Weights of a small GPT-style language model, trained from scratch on English Wikipedia.
Architecture: RMSNorm before each block, untied embeddings.
Training: a variant of Muon for these matrices, 90M tokens, 5488 steps.
Each number is 500 + 40 x the weight over its row's rms, rounded and kept within 0 to 999. Layers, rows and columns count from 0. Numbers have three digits each. The size before them is the row's rms in percent of the matrix's.

# up: layer 2 MLP up, 256x64, rms 0.204, rows 107-206, columns 0-63
# down: layer 2 MLP down (transposed), 256x64, rms 0.106, rows 107-206, columns 0-63
up107 101:442565475482582492550397541487506552550493472482522472552519508606484480491499507498513498513498474534457483478503484445501458526488481569461525490503505426519475414462473527451509441544462430
down107 099:518475500468466503418454529529491488480491476485527535498396551422465561533447489512485500524553528511559507530514562429482442534527522442473485499565482513445579534520573532517442542495519524
up108 083:428465452543540491463469472455523529542483560464510443494468592443523542471557477446499584440540444500512496435524504496520519474484527492491492476400516486524505484554504431539516471555547513
down108 081:546561540483482515548524538500452464507521504516559522503541510520404535523484488542502472529444530466479500534508514480471580486555467505536503520588475460446553482403477596516484472436457467
up109 098:549582495551535485572492509435466495504501442479432495536514523475442502436529620534546504481516482459482531546465537514489506388513430510463462505486529512449515493525472538475520476551493475
down109 085:457461500405497457443520472502476491508559489541501448477534441559593456565455439462515529524501491549474454483486578531496466488542558486466518487514502512493485491529470473553533602510561523
up110 116:450453445531462608541503523499542551526484554521498515434508514531517515484523442493493446532495570473489450466517417516565498468562460516544535467591539493461562512496484477547560513528505478
down110 108:506486542490503530497551502473441424434499454483439471511549467511530467485439554488530515446437467511469561527496440542519507482474502505488498558530500456522381519518431476437436490476462440
up111 089:476473494560470539499492480475563513514454567555491521485535453468504450607450495506439427491494503503513500442476495432512390516541471554488538495467493517495521536508444527475542528550588526
down111 083:495519502491506479475521486510496483498514543412525571513508554555462507542460504521466477486523564447509515569569539514559469556576499541511541497518469569421552457527498535498428463438506578
up112 100:477541482490573492517504583528531452451466522483492466461453469565480452453463523522572449467527478504529387526563473511502516476476497536437470515464519521544442475552475524523455575487465553
down112 091:552532566501450508534531418551471513551506461511517511505530475452471554448528438475384544452474527472480526505421466573459508524491482469566451463513494487500521476457466534509564464498511449
up113 089:516498514557524577483470459525521473509535545545462417554489491495578540499451504448483561535549453484498465555515448497538454549499426471502541489500503548537529488434530498594463486561489449
down113 078:562524537454470487424485500559496446495499517525552512429531452492425460479490481535557466472451510514474577491487540575482545539537545430479430482455504403499544480512499522441523488477514521
up114 111:460446489531512431458512536532498452453473531514432457533488512430451486454532527445484489546495531538516486463548412504523443533465512476566542539534534534428478544526564457437522570481508508
down114 117:416507518467477475516519502528487429491546414465509540534475473502507514559498471502511525515513528515480528423539528484491441527503487458527526395509490458448513469472570470532387512538562567
up115 097:550444529502495471440573566546471497466467612490481504490481519526465487542457523519487524456495605545522514553530503560459519495562481524470599447468487486471438474484490530534472533494484476
down115 101:486529511536487481566444503501570457528504462470491444543540503489461452506520443474529539458480481523519483529517402505546522577497565458557529546533528548540552486544486548417535443448500547
up116 099:504513501419565461552577521420552503514512456430502503489510484502505442554474459501499435488517536515457438453520518463550502526488479513436584482510460480540464481418515473567524529533511560
down116 096:542537506438494445438451440597480497497496511449464518479547467489488521432576502495466550478542515557524526570491489439485522508443556471460507501582484474532475518535521455437493479566546488
up117 095:544439506506473494485500429546529488436423505507398491546478538536523528486453521424422502583484470520509559514566506539470446540508543503486478572480484495463492533454551467510498540537496452
down117 105:538529484504448483497556509547513487510539488375469479451502427439501505420526501506472523505461459504497594504472563529477547465515500489474445504489544476441554548468481482532440450565538528
up118 084:480479456488529504462462505514493595460501511434497459463469494555466525472584499538498497519562513473548526476530454487513431500595592499496544472426543439482544542521505565531498517541453516
down118 089:526468519486398456498513523455479477445449472549481521521496473459527520514410434519591491492461507533478473589525523491529524492485434517512465516552444513443504496565431462489499464563530457
up119 091:477511549554475474485437524449537478455507466502600512574483520499481479494452573508467483525454479494537592491470437455556515482483528519544551488496448477545508479449598515454525468523462547
down119 086:501583519417440515521499444579475548436485519492533457551456514472483539480475445490472524484505524466483486469511522517479557560486532464552518531509569476461586528588480511514562542481505560
up120 102:514501422539508526455450500490516489486470490548482543538438481439473542443432470477520487508440467502440395477547457498528495463562473456548527524527458438491431554529492485559495490572468488
down120 091:554479554441590482494541550496498539511494500467532437448515531562525500559588558475504532467569556517525570571471491524476534522476573514487451496536526566499526472457494520461508473456495468
up121 107:484493498432490549563508543594551511514455513493515572451480482483472559480544504540519536493512545531501437536570512542504535509485478511487552461518429472401459519565575553505482493472458470
down121 107:502486522454499508474522501425460444463534475399534493495490530527522459512467484483457516429435467475481554491489502482560508507579460530473530484534477457434541534473539561519566560394514491
up122 093:456518485561440496580446528479517510538554536507502539512489487510529498443534508531486558534490480462514495473457471519497555561518434575495561486436408430423457463502501496497564459492557482
down122 093:498546534426487523556528544509446573392482539426468480505486513535492534495434448503502421482566510512472474485480519480548500506454493579467527532538510540548450482472450551487578498521491488
up123 089:464508512530499530540543488534522523530503480452483514484460502503461510525445601384525426535508552511499557415527510477450485487425489567508500560506585466473534492552533538490479489533546490
down123 103:498478420475594545511451508486455507551521478467469500598496503474434445496443490468479477506478547507476623545492477543532545506519509489444510537481440518540490476559462569506525532511531483
up124 103:517517487509476549549472510504439540467479538543502516524500517465483468546531481545538458496482546392512529607511508462509496570496477574491436490444522525430544492556523597446516538498487485
down124 096:543487499522552479458479497472526481558457441509488473460472457420476563538496504511477550506538523525470474406535494439485451434539505523518548457529501413507565558504497463577449525531451458
up125 118:513502525489495446492472486456529507494551553502507529507495510539565484518528518413478538490567509463465399581521435452481498513519479535614475552462557542446491467453512473478472532475484566
down125 149:521458532499460402490496497457550514531513574511455482440580422504521503463477524444567473523471552498467528534456458480510496491517479550543507604442514420493511497478547502454559476510492513
up126 103:553458531528439589505449518497538454508517455474435499469506581538564438492475456514478506519493468502523539487521475434432500476469466448398422510517461501503500510442472500438553509504463521
down126 095:574547465523507560557561490550489484586546561464493516467528489497537484485514535501528551505520418487434431544516479427430495500557516527467508462516500559486549527451520461527501471549548455
up127 090:457469535506537547543546527500453504507486510433553490443481521434444506452611508502560469472540512515487557494500492566507526486526525577429487518471470496525479516534467584474505527586560507
down127 079:528466454516486506530462469512522459570489525642437567446490441523555495483504485539475499504592530552453517531391486477503499514505488436514522516504503517528518472477547491490503443555482504
up128 111:500633503550460566445474510509466566523525462521487499586463514491490394490493515486484477533583441552485473486490511476501475477548488547486476510475486522553518501438485524440471497457451465
down128 108:479506426534510410492545440488452518525533496523525447439530468485547481414457555489537462553466474501490505503429460518530457499505482416417407456506458509439477522468495528480517474522498497
up129 099:539470514540508554570421453498515504467507523505459470491512496438522559488507511442499560553480507461554533450570405408531516487519518554539485525516530451499531483482525472452581484524567481
down129 101:488519491426555547498562519544496445488508464473559467500459481495507495510448419549485466347549471487522487525459477591481515469483492464503541468497460469501514551498457470444529471473531474
up130 095:501472460492542473498403477468517533472443560508539548510447454386447504483497527492458501454448520523531470547460480566535453531464511527493522507465451547565456462466441524456533524459455526
down130 098:510502519550424501453605582499490510511546485525471474469547467582553480496552502507518496507501449480503491457545499455464566498473487469504515491481567483462502538516607553537434471526568480
up131 089:468545489547468530498408549527471495528565552478518515527479542502560423555469535527526548497493499483472529472592511478454467540542419451449459535526519467543487537462464449527556538522449516
down131 094:447550453501499456536441526547517489451500534504456470421552484495510490505520464426477523509482467524562456484601467473504450534490448437534555442534468501404426515459490513464459499485488522
up132 097:465449550481573512448418530507470481480513522519490498631482532526480455443503462451478527491473509553466481496574498472499408480461522516492465559503590503522484481491513421476504463516530527
down132 099:498516593537436526614485522481478501506561506453558507523492516466433465494499535549499512485606477459527455531522526525543565520539517500542473539506463543526452549513554519543445552469489504
up133 089:542479548558499487483474528499518492486534489515472562469527454466569598496432534510508524495504458439492455525462454572555518426493434504544470511498576465555517474431520522535436482518437505
down133 084:518538460506528498500495436495590499490483512536498402472520538511505498465448467489491506508455472535508546518421513502488569530392543485494493533517549537477516482562497559469573580539538567
up134 110:473529495473509476511477479447492543527493548546531582499480423470562439502511529529397503492511451434494496548537501443505474473488537512482461492406476430556479476418490499520550473562463521
down134 107:537474495469450504435456566494530421535585477471525423505521514561455519545477530459490538501464493530481548439528456530456513492450550531485490527464551475566526503493572547552454565512502541
up135 106:501527518470553450566481543547458547496490532517502548497494467582528484521563430452453486537510537421521477541534497547484463447530503456434544582510516488431556539444554521524477525466489532
down135 110:492485516468515464504488448518511429448476527407567471543478537457492510468438489531515565479452521540505492569510519454524523565465539531465493399453483520507531491580506562455456491566509465
up136 108:519501535574460507502484556355525445495506441539449543536496475445528484545419516470449515495561444501434498524461458474539471453501479474522534500529475517444575501489501510482473464475508517
down136 090:508562451408536437491462497510465560504458508499515471540445447528549556513527492540436513555545507423479532561483554541499479466450554507465525545500450519471435546512494499474533586518524484
up137 089:531526460568501493498538518494481567456510507535538522544584553483450440456548504509524486451580526509522468498422524435495571471511464532480580443538456480511495508583492481444472497559496511
down137 104:476523483509474474486448452540436423587517511501492464529512569490476472489529486526429553473440516530417483505488525461541496556464496538493471513517539478479564478554583443485598500545484478
up138 094:541548504478527585504498507457525532601474495519581493547440444518433579543496525568545522453517519494550443555518477457499522518518476552554462484456492501538511544544471458503468492515492563
down138 077:507490536491473508536531495488446463486556484468458449431552591454502455510474498562458544536493491527482506506583442571466433481484544409542544487469495526483436481499520570559515482534475474
up139 104:473548502498463403535482508475534479552418421523418530456465407470527502517521466439478449503477469495524496531473457520504495500441515559494523569485479477508427461473510479434496511449437496
down139 104:517421545474562553515473532521424508430529537404544468495496572522521509464487495497485541487457507479469495547504491474512550508538464429494568529501510506469573598549455560507538487476479494
up140 101:455457557395524520513452529490544517459492502479472528518444505574509508572521523476458525516523493529526459577558461435481417449493480522452549436512574445518522530529501536507527547529518513
down140 099:593457522535507507496520507544438529438503494520528519496498510482490527552463499527596548493476504523517437494429501466497615535563506480503571487516428524483484442498514548514507424526531435
up141 100:560523480454489496529502540554496450543524506426451510479492500529492437460554469429500537515485511480463427560483480485475460527530415493518474515479526444519393550509530576460427465516465479
down141 108:395478569502500534522466447475499565412445478463513447544457519497498541498436531543500512469511497552535537504493516453501546491479551491441543537519456507483601446517543482540509506471434531
up142 088:493504479573525510556532480497464542514453503484522513434494465542480487558561457568499518442507548474475434476461427485471465494543568441485502459475419518523488522503515571580470555484430479
down142 106:512526475481498478447446515526461450482560488528459472535508538444451475418494528426490471521519432485529540462546534515518537510397438548498523567541522502557588472482483459445510475486546514
up143 093:470485523550525509437387582560440536467490549560508450509529469505481452550502420527511515503428528482498455518523501486522408534540489541504501563460509528506497528512536543577514502516476468
down143 085:570533457470529419532533421429604443483485485498495488452420509488448539524479519538561478489453486529456469519517444483476544449473500462512460465526468444427536535458485489500505489491509457
up144 102:590522517482515473470510545502521448508517505469474485510430529477501499544548505472542582607545451540515476530529547566460436485517496555512425492461541531498499468509507528492382463481504474
down144 133:509487579501431511454522531524501470472543492442536449464451468480526432557559456471520578512524528508496572498409490488512448427537500497501471469531559530471508498493492524448547447421509452
up145 096:567445537571456551558456495539453486481546554474497490460486474446551569504471524455520519542491532507452546451488513500493548539498547442535500415478460520600441503476493524547492522468462469
down145 095:525494487461517465485442387462502485429483508420531497520526571472488510450472478472470512495452431490420548482487508539452539564535528537503534484498493392451482496538527572525531512515491522
up146 097:530555470525491457503485504487519488508447531468492535514560481486412471418558409512540495541543548567540432458496469507494484532509523422481568530524551500505394491535531511532462500501474544
down146 090:492462493476551563512509514463508547470535482517517443462446508543530495579470589513500486441471474465457546551546465520508494418470510562490418485436414512502583509469473512509512474523475448
up147 098:484498483527483558554506466465439452499471578441534590565427457468564434507449516442526507510490436458498468524473579537499513519465468493497501477521435463481472515492415459540506504476487474
down147 101:440564487541476535483441467554557445411524495477462458564563497539388462481450493473458448502491507531504517444500525485493521531501519539524434551489542471454478526507433537481532538508477538
up148 105:566533546548488558496521543452547505476454498528488569509432538415478479552544541506534470521516502478465556465391522517500498467479418475559454527564496423526518479550503464482488484514519504
down148 104:531553535456490472463470464561585469542485477513434472509457518520563586493457466441506504517496442544518530465537558535524602481501488506481459446491477514441506505461516547467517500546525588
up149 121:450460509551455567514478486478475515516529489528492501499456475515576448560523466488541441536419486469484500488519525490536499555610550527497470507383525514533480548472518548507546578510464478
down149 114:494462465546564468483500477475450553447571457519465472451495511519497491467487510494477441555421466490496478504529562500516446504526505460444470497411508479525491621532552425553522522496455530
up150 106:608439473530478463427454518475435538484419525445535530497494570528503528448471553484550519512516523488429517533512508526512525550566488530530463469481534576483471527502438535499516481549554510
down150 120:507560584457542488509545404487437521459495479473578547459517506561452488449500501475463477432485479482518510580417524510517494463531440458544557470523432535519504501450472482528484492482517464
up151 102:509415506572476494524481546476477480469531608435492510486516471516492474526492370493530581476508427477555454509483494532475419527516439531523536446525518481468478455465505516499507479534499473
down151 101:486506473503550563543451517513514512488572522523565507384469490477438499480503490423475504412479548463523485515516509555570538527435527465458441522512542437538483471457545462441530501494499501
up152 095:487561486582478512559558488586554499524404479538482534474464540427525537455587485511505416463503481515503491465497475480503549435502488436505506514479571544513522493520520450464464505463542501
down152 088:457445515441501474532422495508462510453503548458504411543518475554517516539450538504527559557456419487563490548495528536552492481529539532519476476503502470497485486508480600578521511517419523
up153 107:472500512535415568513504512501511454421424490539501542521469479483528531481416499526563484489535542554465470513526539473501481552472469546544539460539406480515430480549473530533466525498419469
down153 121:457427556513479456436502480426524450523440550460458560517497502447473508494504446530479530517478568527546525517445520441514456502500531521558497453478488478532517557537568507565488518442407486
up154 108:529576486522504444568514522544527547558529536494592415498536512564471463522538579512547520504504524462488474465498511496440426472510507538516438485514492503575478451516458551529478463541488564
down154 097:458410510506432498458595540451487448451519495537435608470463476464486557515454480501508507512479492534502468511515475467522531462477468436490499484496500491397542500446585479518485487515516456
up155 097:554414497494487460452496550434455546491420450515508534531521481495540519475469525498539480487556424538469497543572447479525446497517558510522408521534494470551500544459548532553466531494558512
down155 095:433532531507491404514502527491518440522428501514550534525483537437434579444494502511520470497618507516492490493536532552534486464459533444511452530459579493502519489473537526445476539452473492
up156 093:472509516524521464414450536498499521468467449505450526508498589502447448499503472492507470571479498584440522432547464444548511492466515444475491543499557464600459523489545461470518565504477507
down156 100:528476481432551469484565534533462586535454535547437461477516517497488533416498495481540529433486540417401522466448543538452483505477466519489488485515547456456509510476429522526506454493525520
up157 100:530515550585445560474521519475473504493480526554506462554449471427542547464476548520590508485491523470447466551486544491418482590479490492503459443540434470518467458505503544506460532461471512
down157 100:467447513484441499491493467478502404508421492432503513535541536556425457516511447524495539487482483474562551548470491465553452477500548513563488513496575521515514480558458498575510471545509416
up158 115:522524430565443492581573461413547502506473502517487627465490469461457445522504546489455480512506469482492518513488481454508519452479517409490439487498472498507474503429500470513556487524495553
down158 108:480566521419477482469446470498485518427552512489561426506471493498461471573462518510456526481531523544517447451507604587515489523519525562568510515519451472498563487509515445516444525480498481
up159 089:513524480448556530509524529478463473499473577407495472546503521558514507517543576413495525490478515547442474476464465546550494459513495532483450461488581507507560575461564490564522468533524471
down159 093:426524550498458532523465472436423434504454563443528418476536452466576506509521458544472471472515489463502423559453540538577494524529469507537496487499539509481441465498521527517522442494535499
up160 089:505534521496522453454465467486482550473509462452430506557578504537510573455541517441523508509511545530507491604559500448570520495474499493423540490483561521492499510438526458480558546544560481
down160 086:496585518480435429463550450447566488512544534547512450493514443491447512498484456500472480452476469512457463421476495534620511566457509486499489520530469483493531496501535574476480492573511490
up161 092:493526500456446530532482459527525581533433473515515414489516505574487482500556539512493495493553476505530474476543516541531526421497562471488540549392463502534496454505455522496406480555538472
down161 094:471519507555465473439462540462513492437434503524472531512419566488523529523459505493509535488487541555489436472484500466513480543445490421496483491606558462485440497569514520522498538416465458
up162 090:582528492489482543519461489441474481505448513519517564528503503451528476468413509501523496520522433481505514556470449516443432535383475443498422489520436518494509471451482500446471469510429524
down162 087:498434551557490476513525565529465511477537411506489459529457431545439512537589490499486502496514549569473438497541511483501455496546559508471532482493491500479528577496494475522535415501591480
up163 106:526515550580567554451517515532569511513444433479496550443561565520477475451481471517482440491549443588488535494533467438488529469512520517502534495535528507486485527475533474457493419558550482
down163 114:488502524503466540502433513510529526546534512533484464464462503535545480479504443414464414542471471512458535428516502513470462450460458494506507466463527472436454443535416511513532562606484541
up164 096:556488390549492490439523464556527440479471552464466495509478485483531560550524591509526489462478485485526530434498461480382472494529501561516506500530572571513493497470512496468459509529514533
down164 102:528458409476464536484481559562474496499485456524453504538503541514453549475523457491501438382468520453458512503447554463443518526480571532457494451511495490488541472556469504503557547447450485
up165 098:525449518477583539558460529507572558479533461534444399453524520547469497464479501430506506482476515429555539468511454535502565482559485506548470540441504561444484545494516454483489494479525484
down165 098:435450476494460466451501564492576444496513500510493517528540446431453483474508460517486544513501474476471491454506479384435427491466509557525472477547494427534441543508489481548517434527512456
up166 087:458487477486408526555477480553537532490518526447563510516556489458566564468518530539530485514532467484478472465480469471438427485484515576510520519563427539452496574517479499596486491453514509
down166 080:494448523478506535536507513471500481521513436506516497511511585504426422573452423526577497462503445553575532508507454572524476496509482502541520519451516493530535432501556498529463500412540467
up167 101:458457447552575432477477449500462544527464553479536526496512517536503486447489450525536541463497518542466436521489467505520614477463460527550555507525428494474460524484535461517414529453516462
down167 104:488448530430421512478545507512461535430597437522516554522485496505481515533497527485525502433523458619523495524470497481531530521472527526498465477541436536476508490520530506497531463432551589
up168 106:480496480501445610508484577487468489420422488463469474491524469479530516449524537549522542496505519494566495510498498480516516517465426451482560508488477468460521432552451590544443541513452477
down168 118:514500556498538496562447459548535512502516507529562489494463493479483495502550436481467506475482509518503449612440505501478419459510533493484522471566485497559471616546493406489527478466519450
up169 088:513505504491486458518545538458412538418430414518490481488497398539516517483533496417479480539507456495476480437504479488536503454504508491398513501434470519468484547516515487526554540562510458
down169 088:475496506526508515466430452527512475536498536435488421551477606502423474515452488506503525446502492505511463547479441500494520497469475498487496537506398486540497423543399512541494502520420517
up170 099:501540494552455522514486537557567487436429487539523459528532464454543497510540455487500519505511450497433416503484455537464473462452458494519581505525518448474429522591497473504505449527585496
down170 085:549481562502589510548492451514450548491470535516423495503395552498534534462488512493547485462519515501550576561519512514540482559531480490481432485481499537566472473562496547534507572477454505
up171 105:542510508523466491559508539449532498513488570555498463520470548446503493493450555438425481469444482516428513475489505519514464442427475471544523567462462565496506438566539480487430509547562516
down171 107:502525502502458566500455540519514488479492467417429501515555501517460519399481456551520480508448503466590459520559565513481514488521475501503479465545476521483564463485533426536433573533557507
up172 093:501391505502523442495502542473529460566505436490447503485471544531548515469453538503426510486409532485480503472498546480502545481516504458525456498475489564526423430500531406515454473489440490
down172 104:481493438536478496479512427498506518440525478454558506543549432498414500547504500472525512477540446505521422498512486492536490432411506432488483498514490427506524495484489592432573467545515484
up173 111:522465456545572547555532563492465533491485537473541486418496537552539488482498442483466522527489513434504549517561470522533569516510531475449486456483523487498502451380525526511568556523555497
down173 114:450506503433541456553486489511531501436472474470509501504458474564484455468435551442429421490521509518500480473506534523505559490553576459501500546552544471463514493537422532501455481520418569
up174 100:564489570577430508494474520472473462550519493554500446500509541469549502527451506463503435495474556564553517520530484509525447498507497503506565529482471527479401510510529459530431572425551478
down174 105:508492466555479458509512435463500491490532473489521445524468496471549504505534537584626503576474461507533540491505513488524457484382467524529523484532478510497530466495498478493452470596566546
up175 097:582435489533446456516488543475503482501526403419586483524525543480499482500480509528502605501476517458482524560553478490478487464554494496511505501584504412468521537472442526504494515551489520
down175 095:481505519496535557498512478546539518463446537492491528453457502547467438458487489474481483497413554532593390471492537469552488483485521459502484478502553574470468431551498554551543525479450529
up176 093:553505513489506545461552485461565479533483477497542419461433481514515454455527478517551454505449545501489511530553454510463419534469468493502456459501532525543479546474490529641460502550490459
down176 092:410569522482470507511469455523400501480453545552527498527595509540482547547420430577437511474478484516494472551443522481521551531521516479463533523456518483492502451527508507450548501501474481
up177 085:574519503484490474545500516534467514457532529450450488520460507466515460488526479437538523517502494556541453433604475535493438529457536473544555490520602458441464463495502430537523446551486484
down177 084:464550533520500570559472498462466543540512520482548489448442499454509522487582490546494473444503559456481478547454463477509543543535605501453489415506526462558538440476460436521507508476474490
up178 095:538463520528511533479483507558516450555542536525516497457491435512449436541501454438510418529504571475474514483537522462510593499531475486468527530378491504492460523500516440414483495452511526
down178 092:560495503444510490473522501475469547470471497570483461505486541487521430510529512475546512495485522560607494562478517512527484534494552501518453511591473558554455487535482553531590584541499451
up179 104:480464527491520551504546468550495555496411571433538498384518474531561517457517482513504567486490514468515522478549490539519568537563518540475484560473476581505523465505520472569505484542464516
down179 105:513496435519471457464531548492431540485558498539467577510447505522536504486444542516445548575525457510562435550451535513526553522510513421534506450469469495447459537440527502509470544480557528
up180 104:455509485540473586516500576482454534473439458466560505509471507504583508380542531490511533490569474461415476489505497503499491452523472451455508507577483538459572522518485492511557486469504492
down180 107:532476509532429483486465532505503560521521478490468428497522456529500459462546455572473545564533464531584427454438559463493439539515583507451517505451543490496441514498481533549455472511502458
up181 101:493447533534486465429466469511500599502451469501513537451441412500498502467565488497532475504487515529546475526453498458491467529428542488507430538549405578544519480523501520440462459497519526
down181 096:510600533433536542561524498524465414508529498438477453589537557531524487552480456532513536484496504496487489492540481517490505494570440525493534442481521460429504509509452517569525501465435446
up182 097:531453457504494454573542536502518495476500551456503501425529550459451506497485547452459433504466479532510450518542614500533457423513513498588500484467537535464468513541441485482464521542542552
down182 095:535527471412539456464520490547485388467508518489498480472510632447511477433553510510500481484496418460570495494431503475544486504475477508538550456531451500510510500493463511531476486453488550
up183 105:470539502533452515554535572515482480522537429491516555468492464501546535552626530548502497522506479525507493489498536547532478484556497531447537531470542451568485586459426483467556494547493472
down183 115:495549562564471527567518545585495555539532495521481513505505490495459509438585492528499540571481493511522531550539510459529453551514515551546551506472532447550502537503526512495555597472554550
up184 082:539529603561482506542469518448528484469600538493474480518470505495510567484469530473546497464479463519501557537564495524504461491468536512453492546497532515535447552479443553463498392552513552
down184 081:470501445453509442505539501525501454562464462483482448521548466457552524489508508527582627445458499582528472439482513475529560564513512520489543519542496501496476442513541520512464578481486489
up185 107:557484491566448508497558487456523476522523477519517499474489564484556522473509576532500481473478499542477555406475526574465425507553478552507461473494403586487486462441483464520531500457455509
down185 102:503389532502546524548501504473502618505494490510545555541450442489525500546547499460486538523547484537531474540526459467516473511455537545457574491562527521466460560587457487522480476473498479
up186 092:480488518484559536485525425499554524529429477472492485460469504495506479488478534464535525524374426565496494499524499517459449514461511586482454543466527524568518450466516396512491540480540497
down186 099:493501552563435416490435549487486461400465505503521505576523499439522469477451527509486471503581511520539514508470451542539473468467425445493492514538473510502467526494453491494493475601548467
up187 129:464517510520481434623498494506518553516478578521484540518461523529458543457522434451468543553443535474517512515469472469446482497475459534521500484447510515387514499569528522493421475489512534
down187 114:557440453495481532502510420505492495566535528475488482423511542512499579436519514520450566528468535471508505482543540475486456490581499537542506492444530449430483492495525565503425561447451489
up188 100:531487509487525524459558553471527529481479547529550452491389583496526511452409563476600530468494457528544503531543482547441467526529513523510477486478466537561493461462469482503489549452483508
down188 095:518437521505586480535515464590519525469496502460426404520486508467473508561497505515453608531434484442495441504547524491474481545473544452533555507518502487481527491540426499512460482528521532
up189 103:499537458580520549552446566495507524462528489444543481441528563578528494457516451467457488497554436518517548510508440497587454475525537540507509466484531542496554503482469486438561483471480439
down189 107:480533551463491465529477536451480523532441405517460547598472453533449519517473548437494451512499411498497504521512495446443550586551502465515473538512509512495507536473521564466496515485474573
up190 097:521545448541504545428535462404528448547519499513512515508531477471454525528540553548524456485506510531519482517543443469469497408413465479521489594451541484550466479528519542451458470467468499
down190 089:468527568467483445542449455485477489475445499495562498460542486518510484407386399522470513422436516503453517458515523539499465575500526510542483473502470511492515494549556484541526534490501528
up191 107:486541460503471508547527418504485499504448544448502474475472433567507489518500448522468553486479514521485501453446479572464425452478410514488603564471540553544451479452500540481479466519520524
down191 091:502490566436550506498469581452554504483537480516501527532502565449476558511462529484503472439546481476507469556522480461531552531526484411531464482551418508430530499533475485555536475509489407
up192 101:472400528511438521515487478464486462417473513527535472452457442529480472501513539495536447531490466441511530490504534433541422541566484502545488504434496498551530483447510557479522604544494494
down192 096:493469480475512466452476477503569532520481489574509529498514518550528437531440500476534399511474442523532541510567511539552457603507536512480513500502467446494420513535510483490527452586434523
up193 083:534543490500516472538563483464507509569444499504465480512450550402457457527536593488456464517623508458502485491436548495562505474486484559518524549513464524507481448521566531480479499474522475
down193 089:540451530520424481415474516515550434544550443473495430519458516470480492469475463540546558501382492498495476456537495521506478469468532516578470449473472442515515531557453512519494457476458520
up194 099:511540504523476493461498564428589458453495467457432531473473510486504564527479519533514499530509496460510532532567465405469508520495446527464445517530428455596497443499486482545560541517464514
down194 097:474524540500501540496526461469479551523498557480519498509513526508440483466455559475506566538449437492500469417500498463507536560521556551591524530436496526474526475524532598502493528428440571
up195 110:466423461497533532529428467472482536488479489490556470496477509520532460508473494460478487472494470403494442484511521498503412515551491557571482440464537499480553466427451583475506516564566531
down195 105:507507507515522553509467431479542539516489506448517475410493479583466441579531557500447437486519493516454509589580485532487480502523468488517475480515535524543484449525525564526508482461400469
up196 109:493496451508512522499500468485460529410440576488498509507475520430533560426520524456498486504454511419555490488482557556505475477514456523481547530484502515551533413545601507484498581524504533
down196 107:463510477522541497496496409525388524544462511555452516516489484520515440511514507534520519517617526514558470510482574564530427569473534488472457559480505538532484531521475516478549531524540482
up197 095:515471470532546464511504441487528524416534585512410485485532507503510446513529491451501527535491560565512444456507561532478485522455472594524502489460527449426471561508521491466528502410506490
down197 125:524564565508497472474473508532497501463463525541549476538431577468487495515506493496486518506501496530558420471535554579498461477419554457400493472477440494464544540540426483523537470460536497
up198 092:509509510533559527486443487487515489484478419569530517511509482511475447536496455477499511535505408534566467493480479501475396479500469569482544522543446499433509537529418518428445483518502420
down198 084:494505551494387482446549520503506497527491571480478508491457539504530558473529536504510478484524493442482531486505512541544523491477542434571444459475596520515457454452572518570560445471533523
up199 098:487492512540500456470488479503521480515478558524448597487554442466536510501498492453466584531421482586525530497552498500457528465494416531399492481514541491537497485426512451533492440520475526
down199 109:457496563506574511524485459445485556522483486558554525566484629495483516587489476498468520482535482503527493503486444577497430538511553562562472533493512498547489513563491454509495535487461493
up200 112:528473525507549468575503450507505579473414470461481529482540461528562508518481506420503523501538514536478577459529441470495587512519525505480493445468486496502518523462620559501566502504501479
down200 122:541535473442516412512551483517480448507461430553539544484527434434546470469466524462552494487556549494515532503467492496511492462507489428499414430503455471413547468462549477489530463494499474
up201 102:485440561485439511524447462514482591514507506499491483500468582521508471488484471407554533510419493512487538499557441500544494471498516489541504503431541597472543539585528454509488516472531466
down201 111:515556456444538543537454521523536443506522532514491482464459470511520535462545509552521453473511486458533559519513578448529497520515437510562434496485499475419477488393497557533447488587508506
up202 097:549496496597517511544500515470520499500506428459484507480469550563501469451494542382491555495492554544513509470458508493495503492460545546515480544552564494483502494475550528502525428535617535
down202 102:466509480469527517442515525513483441460469518488559495550574500483503499479544486503514405462550478528499479524543538496520462515541542588461578525416472528570612498466461494537539502481501469
up203 100:466499470430534569473481557542531554521553484470492534496474504536468467546597518467464522504578555489548452539532511508578480521572486442492490512504540543554505533530478580495504520566510551
down203 084:553551536569539467547504471488442502506436476518518478578584508439481505491430442547522497492490504459526500493420492554470481481447535525529504547541450457442468475485489462471527460461455419
up204 089:502485486433538477547510456520497545482483414498524500471524473503507490554549565505512546518559505421465519604527524560579501417516492478523488505444479481579544513491453482483427490515512442
down204 092:487455500526398500445419474486496490471475584485499504505515556513518501497445506461479573594413529497505537496512511433451518547548473520446543501515587524505472467534464527520534519460531535
up205 089:493520512509525510518578563468507549492460436500542520525506477488477516514547485497434439531493434459491575516535475471522490469429491477451489398487449489498499563485578498490512407504593501
down205 093:463537446493528484485527479541488477469446479456547396543463422510495543476551440581470489543505515510417502458523483554569474546457500450509574477478549489503543489532480536546491485544521541
up206 099:486423552532502457500505540501503592478508513500544480457465515491492439463447535465457478480393479535446482482487448523487561495477467446528427457500441478501467521444488417429493487554518517
down206 096:421558467462463445519449498560506472482571492489483500554541511473458482508439472438529517480505479455581492517543438546561513541484511464538477494529510510418567457530551523525522490588486534